{
  "num_hidden_layers": 15,
  "hidden_size": 192,
  "num_attention_heads": 6,
  "num_key_value_heads": 6,
  "head_dim": 32,
  "intermediate_size": 768,
  "vocab_size": 16384,
  "hidden_act": "gelu",
  "norm": "rmsnorm",
  "norm_place": "pre",
  "norm_eps": 1e-05,
  "positions": "learned+rope",
  "rope_theta": 100000.0,
  "rope_fraction": 1.0,
  "qk_norm": true,
  "attn_scale": 0.245,
  "bias": "none",
  "tie_word_embeddings": false,
  "parallel_block": false,
  "extras": ["capped logits"],
  "init": "uniform",
  "init_std_qkv": 0.0418,
  "init_std_o": 0.0519,
  "init_std_up": 0.0599,
  "init_std_down": 0.0599,
  "optimizer": "muon_hyperball",
  "learning_rate": 0.00909,
  "lr_mult_qkv": 0.7,
  "lr_mult_o": 1.1,
  "beta1": 0.95,
  "lr_head": 0.00711,
  "warmup_steps": 0,
  "schedule": "wsd",
  "decay_fraction": 1.0,
  "decay_shape": "sqrt",
  "final_lr_fraction": 0.1,
  "batch_tokens": [32768, 65536, 98304],
  "max_seq_len": 1024,
  "doc_mask": true,
  "train_tokens": 457400000,
  "max_steps": 7711,
  "dataset": "wikipedia_en"
}
Each number is 50 + 10 x the weight over its row's rms, rounded and kept within 0 to 99. Layers, rows and columns count from 0. The size before them is the row's rms in percent of the matrix's.

# layer 6 MLP up, 768x192, rms 0.06, rows 406-448, columns 0-31
097:40 48 40 48 53 61 46 56 29 43 56 29 50 40 43 41 54 56 50 50 73 39 52 46 52 52 36 59 51 39 57 48
090:55 34 51 54 50 53 54 37 59 47 60 63 34 36 43 41 54 50 50 56 51 47 55 67 62 35 39 65 57 55 55 44
098:51 57 43 58 62 57 51 49 46 41 59 38 55 58 55 43 41 51 62 50 43 57 66 45 58 63 40 45 50 67 48 51
098:44 55 46 47 36 57 65 51 50 66 43 53 48 47 66 63 50 63 37 60 37 43 57 56 51 51 56 58 55 64 46 54
089:50 37 63 40 51 65 51 40 30 53 35 64 65 40 43 49 37 32 65 52 43 51 41 56 52 48 45 36 59 55 55 53
099:60 47 53 44 66 60 46 53 55 57 50 47 36 28 47 53 48 44 57 54 52 49 56 54 33 56 68 38 41 53 64 40
108:52 55 64 51 39 56 38 71 53 54 39 44 51 52 47 57 54 40 57 48 60 49 70 64 52 48 71 34 43 62 64 47
113:28 55 61 50 58 56 64 42 46 70 47 37 43 47 66 54 59 54 39 30 43 61 61 32 48 59 51 45 43 49 37 50
094:53 62 76 30 54 58 52 42 30 59 60 47 50 44 47 55 52 42 56 48 63 37 55 45 48 45 52 45 39 49 67 47
080:59 39 38 56 43 70 54 51 48 39 58 40 53 51 53 53 48 51 79 38 51 49 45 54 48 50 57 52 45 41 28 36
104:34 63 39 33 42 68 46 58 45 59 55 41 69 43 55 49 53 43 52 36 49 52 56 40 73 58 78 34 61 47 60 61
103:55 34 62 57 44 47 55 55 41 29 33 32 29 42 53 44 52 43 48 48 41 47 47 51 65 45 36 54 56 38 55 27
098:59 41 50 51 49 48 45 41 59 50 37 47 40 35 55 37 54 53 50 67 58 66 56 48 50 73 45 48 36 27 57 43
088:50 50 61 44 63 36 56 57 41 59 41 50 38 48 34 65 35 34 61 53 68 52 57 66 41 59 40 55 26 63 46 56
122:38 50 39 46 58 44 40 42 58 60 53 47 52 25 32 43 56 60 47 58 35 46 67 58 63 55 48 29 43 63 66 48
101:66 53 60 61 65 52 43 47 41 55 70 51 44 37 36 54 37 55 62 41 50 53 28 61 57 48 41 43 39 53 51 33
095:52 45 47 51 35 48 47 39 56 39 48 52 60 41 39 38 71 43 50 60 54 53 64 49 48 53 54 37 47 61 53 33
100:54 44 51 44 40 71 38 44 35 62 34 57 45 52 49 39 51 47 26 48 24 43 53 50 44 45 33 43 37 55 49 52
109:38 49 77 52 49 69 36 41 38 57 54 58 42 37 49 50 53 29 53 59 55 67 57 46 54 42 66 29 55 35 60 59
091:45 52 41 41 46 40 62 19 43 38 51 48 59 54 55 60 38 51 47 25 58 28 67 52 49 47 58 26 58 47 58 55
093:35 46 56 51 48 49 42 52 44 56 67 58 47 54 40 41 47 45 41 55 52 48 58 52 57 38 69 50 54 45 51 52
103:56 50 46 55 49 59 45 39 52 62 49 49 45 65 54 49 31 38 44 46 52 62 38 40 43 43 65 32 57 55 61 47
097:40 50 51 49 40 58 52 43 50 45 34 49 49 48 41 44 29 31 49 59 43 52 52 49 29 47 46 52 49 57 49 57
086:42 66 33 45 40 46 45 36 42 63 51 45 47 40 49 55 56 60 70 55 71 55 46 50 64 38 43 41 49 54 39 42
098:45 65 53 44 52 65 23 49 46 58 58 46 48 57 60 57 44 67 64 45 40 48 40 46 39 59 46 45 40 33 57 49
103:30 48 46 24 49 41 60 47 54 64 38 53 41 43 38 53 66 35 35 41 40 47 71 51 34 51 67 50 47 31 53 40
113:50 63 64 53 50 62 46 55 50 52 64 69 43 33 44 71 63 48 38 40 51 45 62 48 52 37 52 38 49 50 47 59
093:56 48 49 41 61 57 47 40 52 51 55 44 58 41 51 65 66 37 43 60 32 46 34 54 31 43 48 51 56 32 64 54
104:48 60 26 74 63 48 50 40 63 71 41 47 49 57 53 50 60 52 53 43 50 56 62 57 52 63 42 28 27 60 51 44
101:53 42 61 58 42 50 61 32 46 35 42 45 43 39 49 49 41 68 54 40 44 33 56 57 45 45 37 45 45 67 48 48
094:59 59 54 49 34 59 42 46 58 35 47 63 59 40 62 60 53 46 57 38 54 52 50 47 47 45 42 59 28 49 49 42
096:37 44 37 57 49 43 45 50 66 62 43 58 62 50 52 54 40 63 36 50 50 41 36 44 52 66 51 46 54 70 58 58
094:40 41 44 51 45 57 50 49 67 49 52 55 54 48 71 74 54 45 35 60 63 32 43 45 39 50 39 47 52 43 49 60
105:45 47 38 34 43 67 62 42 63 52 34 51 35 42 45 42 36 41 46 58 45 54 76 45 43 45 33 51 47 36 55 53
107:35 49 46 47 51 43 43 47 66 45 56 51 58 63 40 62 49 34 63 39 61 58 61 52 44 37 55 58 57 45 59 47
092:53 44 46 50 62 51 29 49 31 62 42 51 63 51 48 56 34 46 49 52 50 45 39 49 56 54 55 49 46 60 44 52
087:48 57 38 37 53 54 41 50 41 45 49 34 55 47 33 61 53 45 49 50 43 61 66 32 41 51 50 52 49 43 48 39
107:43 62 30 41 54 45 60 61 56 56 32 43 39 51 59 66 45 33 48 47 45 30 61 42 45 57 49 38 35 38 48 60
103:40 62 51 61 61 46 53 38 48 40 58 45 38 43 53 58 44 48 52 36 41 40 52 37 66 51 45 47 67 55 49 29
089:66 44 53 43 33 46 55 49 33 41 67 53 61 46 55 51 52 43 52 43 35 46 46 41 42 40 64 68 49 28 48 54
106:59 65 58 49 39 41 32 44 21 42 45 58 56 54 39 46 36 45 57 49 55 34 52 47 35 31 42 37 44 50 68 48
095:45 58 67 48 64 49 42 49 60 57 59 36 58 51 41 48 37 63 43 47 40 52 44 52 32 49 58 41 35 46 39 51
087:50 53 29 29 59 58 77 49 39 50 39 38 58 55 56 38 45 47 49 71 62 53 48 39 50 51 57 56 58 41 69 35